Part of a small language model's weights.
Architecture: RMSNorm before each block, untied embeddings.
Training: a variant of Adam for these matrices, 13375 steps.
Each number is 128 + 24 x the weight over its row's rms, rounded and kept within 0 to 255. Layers, rows and columns count from 0. Numbers have three digits each. The size before them is the row's rms in percent of the matrix's.

# layer 2 MLP down (transposed), 512x384, rms 0.0769, rows 324-360, columns 128-255
097:098120110113168128114118158126108089129112154134127126137156116112122107119159126143139095127095117118133135115099079159150157140161136158094162146096154182111104135123141098138126121113113126132108132116120114128156136068122102142125145180097137143100171116072125106119142159142115106145146121131104135154147094165181121089084154104107141112137120107085161093117104140126143063104133
100:115149183121178166111126065090122123171146159094166103117109081179175091157177132140149106117132142127120165125113157124135130114114114095122139122112134142103159151115144124143162145108131096116104165141115134147126122144115146123114167108111114159152153146121127136156061148142121128146176150145167135074082128109111088160148105125157174123153100152120146180146093150093105156101123
105:119140133114098096108135076083132166083141115141171121133097150125144156129119119108106187171137145116141126097095081109145143125123135090110143122114131128122135109112155119115121168126113141136099125153107131125164116155121120158116127172139128121130085110125110132154123136101136085133125141172152097151116154095126162129104112096161150127161113166118105163122132130154179147150133
094:108153132107148108130136106150141124167132140148129135136122118105089167146112104067110131145137160134087116139161116127102165117104142128184106151108123119117156109106098157117096124138095168161141123186140130132068157155129166138111127128130122173144169067131103123152109164130125114143169133146149118158130100121114166130115106143157076108114152123111166162146124104126151120185135
085:110182142156122104141161108132111115131144109117143122131147153137126111128099163110099150135171101108145119148106109119118139093114133114085129138141126136134136106120141139094152125106120128106123085073121125122125101112142101148131180134124151146162130131157090098154123134082176156122151134197154177093112136154141110122169145117121136160152087130143148126120123138115118140165178
094:124155130107118153108145114103155099128150160131086113173146129127134120140121091128122174170111078099091139145147118102142115155132151171147128140128119152138132136139135128125156145109185177181151139119111122092122156129133124180105123138093127151086143114118130091105119106084143138129101129122122175173112115117113139150130110160143188130108130129147116095122120099124165125129142
104:117157153106116119120107147131111135106119165119157131144127115115108116133124150126119160142138155161100120134109136123164186143119133123137144203118163149121127132123127150144148148135124133147092123130225115138147126122092139134123113154097102112119136085141110108108093126123147136125129142121143129102105101132132116139077119109139093136117127177132097167105126172088131154147147
080:148124128137130125111103130100098149132134091107167139112112121142168069146152086131159136151124120099100186103135110121106147159153099122095133119082127177157136103163149163148149066143102104125099148128111093125106118110141119122147156159087161093139091125133092148104128161180143115135133095121073092123124134130164138162086126109129164154077119161117144138147115148128113115137149
098:087151140140122093108191157127103101134124100144104125093142145132167129106112110147135110189148148089159119080109099131116136135157103108128078073105123114100146137148127157167151092111146140125122112136119132117132177123175103115114161129146116185135099102102146094139118153148146172160158123124119120141101114098114106174096148163161156104165141135139127156155129136128104132091136
104:137151113126145164118104165109092102109119106098099150112131116128174111120138141153133107114135129090139133162127123133138089109116154165109106125080148144149081111100160113089132135133082122150171123145170111151135116097115102152175136126177144164117110142130086134162151116137140108111139074120136115106119124087129111135111099113104131090127155183105148149124182105116146132123130
097:146130133125121147136131132134138185127089121161107094148130089103099116096171084129124121099109154137118134127141126122125127121130117100137129140107116173149120130171163148104146152136105162124102134142130136114139104100132130141110135139084135125129047109163164121136138071148167121087093125122096115141155165154139100115135109110137099128114147128142094191170104167104140103145116
092:125127074137178156142130142093128159123158153112160106136122132084180154084080150119094135117127140131121138125093135190132148097124138094168137129156155130102170202128139125100154111147132136128146157138116136163122100107098149114143170115151155072158159115124140166102157119136091099074144095095082108129105109091123128156103157137122132158102129150131154129135122114154121102111166
101:172122157140140137125106108152106098130133120152111101121112113122166129144138158138124142105115142094126125166143149089160157111081109083128122151145165107171149103127148158137111108129113068158117104125134156128133091132130137072117143174142160091161162157123132129110129118133128135115178122130195116162066096128140088113148143143135139114105118072168127163154124112110101106144134
099:153129126119175120140113161167114119140095110135117160152096140157120157145157127164130081141127125099099112146158109132143098123124117174165132116129096159137117162113112100141081104141092119101104182121160118184152122126142099123089139137146112126124150129111129092107089114103118127082109099126120152143067117122145111088117100115084128110158105114127144109125141091161109136142157
101:132121123117138118112187135120096157119131123135127122120136137125115150149150130101156139097148149058140210101121149085134135077134159120137165131121102104119104115125148059137103135094118110140137106151137144110114128135138130110133110093110146147134142140102151156122126158162133152131164099164135126098106099080113098143169153149117132106122119078157120102142118121146132102170068
099:130145120097123178112100098095099129102130166121139135094072118104140162111119136136154078132107135119144086164137125124128118110163138158138146076134107086097130140092116120168124094116158121172201108127142106153124121136145139127108119146169146169106130164109138168133144133168128121130084140111136126129129131105142146151139177142137140059110127123161112155146106115154165117092129
105:117133133207115128141120152127089122140126109144124120107087121137144156110077120172144146101125150073113089131126155128170149127110104126092156123191113211112110158112091132163087101118110123128168149148149154137142149078138114107110150116133111090172096094138114134114136101167094122119140148102113137116190108114138171108101121114123105138135114129116143128142136128118106155071136
096:187148160119115090132140103138137162120141199126144117137117146135056136112175111178114111122185098122122130158092147093151151149183156109101099126124134125126123137136112163126142098104134157113144125101129131106151144131137144127160144106116139114098149128117106091140100111083171099125097138154146171126130137098137155176144124124120167149135118135130133156083114103159149151136067
106:181118110156112177148119123109139106163126086123148129126147123150136111130157160097133115107129114119148172136128106134123136086083113128149136164112139176133103121130145087082137146113116115163105179120140151129086101107113092169095127086114153144132135127176093144128159173168130054136154136126139189108155100138108117099145133130086121122130093124140168069131098144087134093114148
104:084112132089152115156173143141123075142134096122132120110100136115114087089125176127146111145127104126130092097145131109125131122104150113121140144088119140158143108108136112135103097122145116119117107144146114148123153102122142099149127106137132098098118135133118083177100173123120165126112107167201098095112126125104102140125148130095166141135116200095151145164121124146092118113174
094:115155087104109081116140140116152137156131101148124123126123130098145132110136099140167142144135136086120116138129161172136122106119139089157082118133151138132128099156121134064140136099125110117133121154102139104131088120104129158087085128161178133136093094114141080129120107142090141175099141152151156129143104136159151098130132124114096126128116151099146107100134123147113150123151
100:093140119140134122121129171106164118147141143139137140168158108102124135115090100161117129081130130177103136149123160119148098135151144151110133124133156074079062156149092141149148155172136098150144162206142101144163141107147116124138146119172103117127120154138184099149097140132144117128142140088114092120152142103137179127143123139154134135137121141135166118168184119116157123134128
103:107178144120161147114139126121133128150110119140109120160111145115148155140151185149111152111150109094140144082133119114129145163145067130145137127158088119139125137143152107153144089109126152114163126163092119126075150137132136104125135184156147117137130145112088099121119131134102154150114131148128130174118083108105135143132091155129114111112130081156165161067163113102182134109140
100:157095167142139095135111127114136115120124168173101168147108150170127136132183117165114097133142095129114150138147149136137118121141108142102118095115117124101090123107147108158119083113165124143118111073146113148156140132097070156099150111131115104081102159148161087122123103148126136152174175113136115160127111102120112143143162133136188090104134108162147113128109125153155130092090
102:114116110176128127162104133156104132141137138137151128119147113104110134091119125115100153121134133111121152104128138140110126106161155110089129135118130169126131123129118139105147163111110115107147165136100132144094178154137134139135124141079101106140093087147112110111115132134069135127114154085140112082136183147159121142108117110165173082116156104075104145158133175154100082142125
094:108119125161087118093139160161090133146163115091170171106119168112157079114104126151161178136131146084135153120095108161111132127158123122160138150105116161151131114093142158123154178113124156141130137115115121130143162145125107142126134104149121109131157116152109142139129165125097119185110135110131128124195141142157102144160103141154111133125141130147092120116139100112168177111119
109:094130139138131129106181152120107115131140086116151104140130126114113148092120158111149164124132101121098141140137141122131123150105086126139194158145138092140134118160132140116123089105116080112129101114179153166105143110086146105149149140131131135135108107119143067154160168154121098118097121175110114139145095093101108120118146129115062090130097094138123157135173126127121144113142
072:109124135134126156119151136105110125112137164115129118162150097129112115153098186142117078072122126140144119121108094091145122110155119146116071124075127107117094143128123127094167141101113134120104126117129128123142137116121099121105156119141126142146113147110072113154167146138135136154164161099125141160132109127107131109139131096140103114164125146130103145111127131105127131088128
109:115118150147107101073118139125166158145111074164140148136119156141093137096132139098148114119079156121132151116109154158106142189131131109119111133102160106140084131086164115144128092122158116159133099094131133124168090137117181132106161124105111105141101142124122124170141078144146118123131126125142108136158131094115112101183156124131145130132172151143136099125134113061150110114104
104:111133133122109126124091105131114127118191126099134136132118158160147148156138128080104126129135091161071123145122111131121138144138144103145119115152155144103143069145144134127141159102114156107139116154098099109131156109102125129160125170149109100101126074109074131180156139176148075132109087117080126155164149129133117127098140051118156130119147100134126167155118140191133125167126
101:154100135154131172115089178140136125142098158129132153174172135138161099077135151105151122118092131094117116156116173139141117094149131124083150139093145128155097117103149128155152113111125109121122134100131151137122120129156159101139070099093130103115134115136111135141133127138131142098146099140150143106126138084149085148144121149152117120191131093172136129124161117120098150123160
100:137124069132125135136092122107123108075131125090175122165102137135142118118147142124144141122116148183126118146128118154131104138125146093130095115148120153114126144155125083146149160120143165120114113145081132139100158138138126131132121126143104141130143125098150122141125134132138147112117119138171152154124108112131123131117090103153107179124171129126146127149111150155131071123102
098:119139159135076120096144131133125129112138129151125154074138138116116112152058103152138134128131128130127124141133148092112114131108109089105157110124139115131136113092094150155113145087142129155144101147141137082142166156124158141109122154118107106121137077099122108139135102175109110079139141153126154103100136139136117129124112129148117143123128118128131121118140123129144134116127
090:138147116125127126103136183125157099105104085112118133109128155157106085102174116130117142185130129136132113139132120157125133160164150124120099082115167137136104157156126150148150108111153108121163117132109116097127141181149157113117125102121127133121136138125134105098125125138196183106125104111163099159147123180129142134121151142146151156109114170112088120131086121141070126150113
080:139150133137161129121147152123118083137139093111129140069126115156173103115154152130118067124175096134138095119154138096099163161153127121128087127103107110083160133134168104108138175080108164107114104146109127139121153085166125118127170124113126119146124121134090077100121138119163159146168155154116140096126163133136130127158101141123092124125133101123107146140133151139117198157127
096:139112166128116157140106142121103149172129111122121132095118143147108144142122078075135131108112174128173124154182126159155118069126136159108100147114134146138088123106112102125160131108148089130117145132131106117116087116161139155142091164122137129097153144153115128143152120143137076152111161132099107107093133112109118102142121136104125116113075128164087120131114131127126139087092
106:099087168133126149124143115140085100138191121129114169108129086144109105174119165140142124102143116129150129165088059128159125164148126117146126100126117123135145127118129117146127123101157141121159103112152122148125120160094098119124161136128138128141170132194095155151117170178124156146148118093147130130171094124069160120123110113098117127141099122147121116140129114107112123092102
# layer 2 MLP gate, 512x384, rms 0.0996, rows 325-360, columns 128-255
102:080171134149159115148140078152096131090111139114126080154109126139148106083129116126121142099137141139144143120112132164137118163119117128175139093087160146144180151146153135132165119120119100112084128118115119130101133084097090115113119145078171140158153113127133130116140157133122107135128136140105142179122096153114112114088104146095127159138147093077127121154132177148111149162129
105:115169133102147151109085162119106123130129192127109096103107131124141099123125135134120108121141131128089119119134147139164134134116113135116101121119157102125157112113142147088181124158148166130123141168131121139139157094165160153118123129165143116115167124147088103154131128153165129142110158134078146112135097083130117127134178104116119123129083146096112121114156151112080113125175
094:139153109118102162115139164153149101174163128142107128126047141070120138165138078108116116148128160172142129169135150165154139155106123102125117126144179098113110078139134128113146123098130120113162099135159121110130118106115101157115128123142141148134096085089111134136122130161163112124109096094139143125153104160107119106123117149115095114090128132140126167109111143134165131120140
084:134166135105140165119109131109097142115132137121138135129112122129159124125114149107118104131106110158132123167157113148168141154104105118154146125179156121149140124137133112176118075133132105140123100106149090158136137112098101099130148082106114110122126119131116133123136092118104103095085100122087123139155106147123118147074139115134116194076144093118146115172131120153131156166137
092:123116111109136139127099126133138109121123166123121119148119158141121129142127108120089133144121099119083120143170157130137119103189143125112192116121131123159110115101142127154106140126107142132168158119115115138111148124125175122144132129140124147114050102114130111164136090134136121127177131124167135151100111111127100143081099130138128082125119142150094150166142156130143124129149
108:074181095144119156166148139082157134142152137123133114112126107122161138132117118122104124128164118079141149151122140136142130127115134165149107072137106084121133127153127150118122136147138140134158109126075094085108160141162144144148157133138138165135123148124172131115173143153113150122158107169111146162134152132159169119125096140109172148122115120104118102123101108141102127136129
077:142098143139109110108090135151109139121115170116108109160142121137114150136112171167102120149129176148145165130115113099129142151119102078095156129098100155152143126114095101143137142143143163130089147122118147129106113134127120094087119078120142127121132096168101152145123162120127167134151135093110139151109095111084125143161125107134076119133109130159108166106137106104125154100125
091:118157128102167152117145115170154165087186201108125147127155158163104120121137135117129119111113146138094147142073149149139132130084180121130132143117164147152127101141145158121094149114118121117143139140099109085122092134114141100177139097128136139113149145084140142146141133146136117140090126105105086080105158142116117136135088086124128144090155114099100137143161119165089106111119
104:133162122135150156127167113143142124142130152100115136106137108139116138152163103109141164112167165113140115168161108115139136108125119127133173146121111134121087104090165107084160082113122157101160124106179137135125099076177106145082142156173123164098129136115126128150138153103094102121137119143131114118132134133118141148125164118118130128123178155122115127125191096120176136114133
092:126108140125096119131107126145114117117130158092140176109100164148161136156116145131113114174166109155153150114113106135107155120121119123137153113170160135140124137078125103150114113125154127145143124121087071138133148159140119142179111071160097117125172113096096176137153155102096154118158130169181140158140081095151145153112137152086153127115132119119144116101124090163124145100104
092:114146144130146096156164109146141135129141186131072108192089139180142130169152136105107086129162098144130128135091109128125116159172140086083145138083159112150117106163169144100119123084115119149114132137110107121124108128113125135118144109098104159186084126155149125151111159108135143122109132115123093099143152144112118138125075153106133110163133141158145136140113159115130137181098
100:108133107110186110140138166126125150089161145118159172105135149128105112125130095129138113159164114138117123131107098158094114140148134151135105119112105149104123159102127094138125124147171185101118179140116107129150148121123127170124120088102114137103144116154133125144097151114079109138107145121090093111206127109138150139113081099143155174144151146063154085109148175128134114127115
099:119116117138120098125118125119144112144136160172118128120146131129145076172145104122093122117102089127106157070147134144135134117133174107093156116130116120144127137092132118141088116165115096133129142125155137142121119124137124104121148091115142150093077117101114123163132106103128111126148148165141140167121113141095124174141129116133116129096107166138114142159129136132181107145107
093:162109118121120135130166191154152178122109150149115152142132147125138086091105097111148113136147099077127200089119147128128107078091136118117142135109089134139154110128149101119124125127092126136153122145153113115145117112165147096138125079084156138132141136103150105146155113106102138152164123158157115085099100135117080156133128144148087168109125135098137140104136120129133110151077
094:108151138127115129157116108139184142092135168183124181111120088157109177111122126089143133121149156138148117158124134143146111154122131136094132091141127147112153137133108103165105074140130115142140133116154094127176126111133092122144125115116118112178093109096173170111118161147091126141101124150136122133146134111141165171104121121086153161120180135114135129121123147142148207098110
105:114175170161125154112155099122126106118142146092114163178133127084112166102125110123114102155060113113137130083094123146164150123158130160157120143114103146130155119108166153088146143114163155078129120141174177150131133157122106124097114143189164120139116114128182135114138140130169156157120085105132130153131166145167126119137106118156122113127132120094126127099149137098100092109151
085:101117113122113149115087142145129113108137114186158127134097127153145170089142153105137126149129154142136121137107099111188144135135119121132122130149126152153071090124109135130134143149160137137107118107161105125123132136140130149177129123126110136127110086130086109119133117150125089133101112150025121146130155134147126125112154102134117173135172098113119126111133123083143181170153
102:099121131133125132120131125158114152143112154152112131157116142083108136161115132147111134165161129121120071141145117130142107162136161114104132113152146100127141085148120153150118116112124116082101079138123086113142155100132133109128150129152092104137109120083153111114107071107143177112106149120127072130124153164128144176126126101156126123129144128103124203155112102168093146143122
109:105113126132115158120096123098115112141134130147134141125151137108124118155155119174092088145095117092143100126172154155121147111135119110116104115170142109113115132134177152086077096126110159088138087165178113149114140172131199138139134068149122135119121115149126156128137130143172133130156127110171122110144119177113142169137129104127095128118134112133148146070170128134130161135125
106:130156116107180112132151137124166123144128115088123092132159151114132110130134076133117097149193123121121116109133115191160121118145124107142088140132171108110142111138126129096111113132101121097165116132112128123104097125133112157125088130180157165119134116106139117084113112127109134157136136132127104116164175111129145099135134149105123131116159136096144158120145155130099134134130
102:094132124154143141117074115132111134074133157147166129090136152150156117126111147187078116122120144130088077117157108111156120105116119121122133171162144145129107116119146150130155173164121089128121140120134117102134137102097168097187133070142168154134154114088094146154127161121134076153153162166118139169133111142136105157116139120168129129119086166146132145157152164147164150126115
098:121108151137118172163138121121136115107169138135137130125138141119088109150134133138131126133168116151135117110105111189136178140134123120128129142143106108129154099177115146107142112168142107079146098177166121118076123139118123110117087119146140092159075106124129123148117148096171107123115113162104136142130105139116154125157133172092076120127110156127149162090129143128188130145132
089:081135139079135135150099157104102105134140090132142150125122153142138159222103111140126096136147094156193092138144143121173128129135132105179084133137127049090098124113091129135144146134143104071162128171121133132070126102096161131096145118111098160107116117176136117125144133123158087134107128097124147133135099130157153129113124133084101159076135147150092132126136105145093183169132
101:141105113166115120147095154112110143118122163168108184114130112125129138113092118111147104099175144116099105146112184157144132119128123106104141140111146145115092119149136162136140104116164137103133150148135084147141143137160109129149110081132062133179121137158151158132082161153135086126101141084109118069135128153104132117097168121147157139136144094077116143154137155132086142141137
101:147178140142137094147140139129094101123086124133137129146100112137152148127149141129141127116153164121144091152100123157133126120139095107155085166080146118086142115119126117142185116103120102150105119156136122129067144097128119160150123144119114107117141144131109152110149150134115100144118110121101161118116139111135178093141149164121162122132099068153159125130129141122116154097164
102:119110176127100120098139125126140134113135134149107103168148153155161175091121104102121123197124133109119109109132150139131115122056155128114151153132143139128163111129085097114134100146087114107125082167140117112137097153116120097163122098126178143130123101141151132110157154149114172123109139172164146143102117112090111100160141147141104097098135087128108140155141097116131162127117
072:097188098136129112154128101139126135118152153126137188073093134147172138115099124147097099135171107103083127117145178110131135103111162106116139194152141070110134145101150179134139119103109137104130111136113074127114164131121170106098132147180120104152106114132093163128049127134172144112126151142151168156085141125127150145135091098139126104119121115143101158090155134179097137137118
108:100104136145123139072120150113137112130116117153132130144111105127150121119120153106117146134131146132179100098090130197123114198099144182167121135113153128121120121152163125117154149156119105127120140123132129163147102127149165155103130130110097103169098105138170081112144121133144181156143112142165173128127104098163127082171143138102110103128144129132130137137125118071122116143164
098:129123151111115132113112110110099097115100135118102114125142120131115147140167154132158152132173077136112118123161095128159146134068125110174128174155144100110140100152121126089135159156125151107124116119158119117107127106105088137142148130124113169117146110141120118177134135198148109139088100115101105134125104143104139144123121129137100152079165151110102155113107172101118167179146
110:119172145127133155114168142148154122112122142103122135140132151141122153103165158114126135109183107116088093157113128132123138145116150153121141126105121131135139145119134123129115102106119122127114142085105122102160148112125105145055165154133167156165139126072118171164147144133122107089114116141106170128122129136191134155107128146088123154120128077157072134127070140132160147153167
103:086145106117114123140129174108106113123127098149145139078108119120156085161125128132177129114100128071140137134106142184093119150124156148134118108138115130100128162151153140142132137179139165144143159159106146193104175107128140172143126146105165141118146122117096151147137151105101134074129105120116134140127088123111171121132108124082102160147176115096098127091097156179116130126143
103:151177138102167126159081147123115163144147165111155126144087139158158131071126117125122123121152153145089122115136119138162145123143111128166084171172106111123127155151127118128122126136166172130119114113139096116109147108134144116153133136091133112134155147145142141092127131092121081141097143154127146168136067146150144193118129141114151155101157128141137098138138141175150127135125
095:102121141144134142148158147172142126151112126134142151137134129095121146165090120115145117148128115163123119147115114092153134099119144116137122177108124097096126094085163159121118135117132148118136126145143158129121123116153192108113088149108123129131120135118110109140121119122130110157102140154135120121109146106165110167093125104120132103159113131147134099119117158119138116146142
080:146154129097088141127128099147115097114111095147101094149155109111121121129062120139164087166115147158110134122117114164139162160106108121148121124115131124110122134136115102125140118140091163144118162162114113164104144128084143148108096105136120134109120134105137094122164141146130129126113156095099100112134099111130133086111137111146116096146152134114119129133122131131097136115145
094:085138147138147198107115142103157076133130147115117118129150138140148100112142094121089149145103138114148149120127124127128134165098103150121140113146120131183136117157124160132134103165125121081140104141145113099111115122110133142101131121115144155136163097138128108138103114135110176166164114121127120133142110129098156106147126132133120106116121115089074116078167161117117167155191
106:125141115129144145100112158126137145126105125105084127154160130108118118159133138110127133129135098138126156117153119138078138118149107116132110071164162112113109108124150137107120109137134123121163159132102138125135120091182099119111081125102137184159125137140140122122124132139083152107108129101115105141105144174175110115119132154106155187090142135124159126098136133129099118167147
# layer 2 MLP up, 512x384, rms 0.0978, rows 325-360, columns 128-255
095:153135122154126113111090058119168147165135083105143114173139150181133135188136136118141152142095170067129117144145120131114096106142104129089107115131107160155136128129123157119137092137150132191133099120135159124138112131130106134100142110171097162136178117146104100109164116108109163128104126106136138122103144104093135162159135112115095142164146097126167144113140114108121170112108
101:138126137102152102099135100137149139097105106139153157116133128143159194112120101065121176164133129133136110096105085131106149136113153148133145124116142150097114134107156109137146135108124123115134127099136121106169105133097093129144104151127147158119080141118135118087113162100100111167111114146130113156132152112147156124131111093125127176132129115133134110118141113161160143141133
084:115123126106131138136121084126110149135112152161127097148152112148138138098143133080103138113139108110098137133164145116092114109101153166195134122092092120129143136136082105121115124128101173162123150160131155132083115169125138114110126171102117142125174108160171116151124146101121127134174170172155120149099135120139128135152125152139107126152130133118171132138125102115130126172128
082:100159130124122124122135117139123119138149107121152160131108122120137113125113107104153129132184088125144103099105133119112135092145122125107112137142107137141152112108160160100155147130146129107119103110123154085141095132131140147107187126141152154137114111122100127160111124108143145117148147193163168105099148140128084131158162115142137122108121124155142114080133116102124128173173
091:132160109166109128164124144140148138121085134106122109143106134125101121116095129106074129113146100126092108113125183140108111143145120129168133143108133119152157156144161130125149139119118172166138130109167147125117120084114133087107128113132149139173132151139132146077122154139148094082099170107108141149149094112108157170113134151119090089106146116139162137143105118135116159125108
112:159083144108133111101127134176104123161146107138128111161125149127122116124176155120169139130081140145101131096158094102113126119138115098121124140108132152143134167091133128115141153100151151108117160110172186163160097125086101119111111122094123095127149126118081122141121114135152094109132136091165136118121154151094093147162129114147116108141111141137143130150156126136149118151119
079:163133126104115137138124142118093126104133102127148109103107120136138076120108111117178146137138149105117140124126103118106116131130101148105175118112160158175125093182114124141138070138119090150127116097095097115103138100127131142119118192098139099141095123101137091082128128157130126116115107105096098109134117134151144186073136130122145141110137124131138133175106164106104140148146
096:111153102122127118146082072111147142165157110127136156156105127153143128151139126109136150081089120131089161161129144083125132105112143107124177144171150140119098154092104124125103157129127170119137150157148148146176100150121154135150080165121127088109112136154117142130173123090117070072162124128146153130118125126162120103129103138106098170119184144116115096048097153124136149093107
102:110096124119086155099103084105125132144147147151118106121078102111153088149095098135136106145164150119141139092158167139188168105137121100131131153171137122159154146098118127149150105130141135134186101129104148146167136125177175109096110130119108167126092127143141130135086097127115138136146135150108139124135098167143103087118156134132102129153120165107115143103178111100142145141149
093:120115138121147132158160124132182167171124129149096099133129152133149095122151079129161126123111113118149123093206089089127136131137131158132154120111134159091120164170130134125126163101124155121128096114086131119137115093124148125163133130086168140151119107164175093123140080133089140104110129128123167139124132126132094117115111169113151134101194164107126131177130149159132101149090
086:144088135110121139102140145144174168123139165100155130119098125137132178135131115120117160153112122137119159120145154108162110150125133138146153119089128149132127141087136093125146123125142145142152171130146071139159091121135117090120142104111111107118139142108162133103085077143115118150137164129105117150102106117129110140117172126182149137091125150124114139192158125158129119151116
093:165162086136173105088125163117137092157137105138131120125136154127120151144166123150167122140151101097165133134139110131114084096131141163126109091111156138123108088115090131127154161123169156162133167088107181125106134131160161100130106108113132130113138136095134170169102143134115141141168097096163134088129148126148123112128083136115191130135108145136139177124149159134179103130101
093:132161136131175112132117183135131131137095150117139112165128121141109120129132072143115106114139149067094120130143110134136090122115148153146114166117121147118118176143115131128081159120132139100116155121136149151120115131147106095092145148126132136136152135093132150099099085083117094090100129153133164102127108115097116134120142126104136105161154139107093116129101123151104168103159
098:111120137100119130166115152102138123167127117105114147161140148136110086122088100155154132144089101151135072146119116142126106140122117109129124123158078166125171157100125146151169116155145180113126173119150079142197135092130124138132117118092152104133124125121136081188157072098087139156122154107101101115094137171131117131125125136171112168160092132093134175099151125149094136142182
099:122136119100135129124118110089087111069135120128136120116135146119137186085142164099154082135111125146122124163124109112139133109129145154120150090118126144066131113094087117197094097152112141166152090171107120169115157092131119099157092117158139137103122138109146158103153136126143153143111137144134134136103122069143175116122136146106125111101104115117118157102129134146140127120119
102:153169120120135110112109081137115161103100100103147093123142186143086143178153140138121145171129122159163129109111089077120129140127108126163132109084136101120141110111110130111120136126136117148131088138116082100147102128072157143112106134138098157076157152164150157108130131085125161136102115140092089098093136138152129150145157116108107163089148117150156098130101119163139115198106
096:174135120100118064113130106170141153131144146123163108157083161128079124084151114172127106113167097135136108160110103093165143152172153127101112122121116127106103158149104124149134046132135141090133134108136109107158162136146135132136164127108140110140143128085136086129094113105141083116118117155145165152121145133144149192130124088123155133139148130127145151101135108139146137157079
102:186136129130129162141167111130168158150110129156108157143138146090155103109152138139163088092147121078120128146129121112119098118112117136129139136087116168150147153103137141120099180100128130129139088119104116099117115142099109130110116112144168094122112165130112128100127138168152154131168146127111150078093151107159159104130145131188111084165151129107144107129115129152135131096116
104:098143116143152120182180120186129113142143123106153069113101111129130088080118164130123141137116118131105109110096124111131107164124120144186133150073131148140162117097086110146148126107174100136131151134130176105079141079113143090127126149100081112120131112130149099130117165079121140139116154128152106132091130105161144104113131127117153110150080136126193123145123144110153110081137
104:128099161092115191134139108140108114123188124154093128127111150108113164139102135125083124138112153146139138111139122058098117146123123153132178159101132086132113149063108100107146133142114165104122087127136129086193141188096161080136134109112122133059170118119072114174153131136122156109139115159122090155086130115147158145130140101124155131108124152145155132173122168099159144149135
094:118147127130138132125115139140129143119133155114130123147116119088109150107134105151126151082124148199133169138081122154110114124155144126165104127133138080108089167133133121152148132149174123124147145159125106125151145088120126072157146112142107097137155147108172127151124169106137094130155140133125112146154115082109174100164161155116119111117086128196154109147117124127151102130121
094:130149137123140123110148096115128144120073106130123108166128109092148120133108133108076150110165088070142133110180095114081125133120090129147151102124121122144112166104139098144110101083137154130132123128094127131145145143131168127101119185155129117121163113120122110102118138151073165142141136132135143120109109106098086117123067148109121104125126110150144171095146083137146123127148
098:135121122145117115173097140153148109126150184146090177139094132159091153152184118172157123125130115142150169167135162100113118107126107120108132127107142116084086128129143114164120030108153146135113127072148132132114154124135095146113159099127092117121138128139142135106124121152136129143169168114129123140116114107119125124150155091117177125104148107153127118157112128153133129121089
096:135104139118121097092113129135104134110138151137116152142167127152143169144113178157164092140119105166172083118133163152156128150118120119143171160126139076093158127121121126136110122116110133117147095172174104157157114112124159083161102149153118143132144132108117153100114111134160152122136098102087117140118122141170108114159162137135125143138136122121080118112103138126074155106155
096:122176098100153130116124113143122168096156171121129119112108127149136144068096136160114113104132109119145135152155149123163123159114149101137113111144141116129146125159124147152156117137120082144126162122077106122161138120103110172150137130127095120163155118144125127176151097122072101136106136125132115133135120140122144125129164116131137139131114137151111131190077171122134147128124
101:136133115145116113127131180142107090131127109133141132125098097130106125116134161166126139096126110154079128112133140128134151171130099152175150142156108122108079120171147137142119140126151140115143108134136140174104192109079144123099140105161152169132125120124108092125144124162140082127106111093098136098136071072139145137143164148107111098128094138142115145093129170129091130130169
072:117126136119140159125095072131106118142127095141126126109127121126129128172174137162092100103125170125111113155144161137104107119096123120114144085106130079142076134126162116092143113088095140161098146136145096134108131142107100147118173166149137134132121133139134104155172125100144098141079109119127078110149136126118156108159102075092150152160109122135080115116084133112140171150103
111:162135140142108155097130107179136142125101148118143143149156169141077166138139150099139158138116129123116108141118140118129142131111140086084138133107124136176136132081161131132131131112113163122109149096135136133163123159083142086140139121111152150105114118123123159161163142154161117073077118126118104182086111162119103181106136122146163114158128136167127108169079146153099166108111
094:136141120130156130139137150097138101116170133149144101130127111147155145108130132082109111102105106120107129168127145143131099154134130155120126085149143152098097087138170126166169111101137135144139133156111108146145149097153132117128120155168133045102082110075119107129142127133142111153131130114111148119144178118125083119085143076106142135135137089151160109141163153155145123133132
106:138091112137132115102084094132122106144153085113138125154173074132149108094110109116119103142149154157148144089124147146138125111141110135136110109129135106140121113101123123150143174135131101124087121158100162161141106147089179116127146116118112123111146097121119118108142094147130140170130101133173149159125128134134101113136147106138113120137098132146153101160165148121161136091101
106:103161141146138082116143185096098100125103097190151134073095102099146101170107108145130146110111096083119124114129117149131113135149123190156113124098150147158128064133114126101141096100150133142083116141165097154070147096152159178138135121145124143151120112122137144117155118097111101129174147143111152086124152132123142096143169085116139113089096126129131118105108113115144152139152
103:142117100152093154100133134123147109160118108128132124143118142119153146192151104114154119094108104135138159137146147111134133131157131114100140115073121131136086126151145160099133138109138144120128112123170127145138144144124134155124100142121130138130109134169160124094116144183162153129127054120128110117089163164142103118119085182103134123117155118132152146146130089173122070160117
093:115158118113116156076153154147158111087135085153143114150133135108145082173134118105085133139102079127150123140135165112101159177177150132111065103099175102171104110142148126125167132141141115129124140138141111148119133141113179108126137118133112136095121116145122129139097109129173136116126145109146129118153138174116153141113126177126134106117119134120122106163144138146105090163096
075:131161116136125131143148116124067068164140096133128163105105108110135145139110076096111103192120092123139089079172136103087156119125113083132128165129127152124105077109139135116167163132123143113119144131105149155128123067157148086114136129113118114130149108134139112097119151116166150133175144139108127154136122164168127092146125150152113119130132132151124155124124112120106154114139
087:123133168118111185120137127108141145138159147133130142118151175154146107139161071101136152108136158102160171160143120123153101095124126157096150126157139138117130126096073127121126110108097144119105131116134088090128130101172111094127111138149127139116145127136097128127133136137136126162160134151137114113121133145097123119107148130089118124099134135136084112130126128125134157125143
105:117162093128112101139119132105142132121089139114167088120119143115148111083126122133131130124131166111111115106155174127121126110150160115107114175131163164116148115124135178129133179193102102167128167128124148109110121146162133148118113141130099122127095127090167118104123129101126102143137192143136123145123172128109074130153117130175123143116188114079141147099150148137121113152144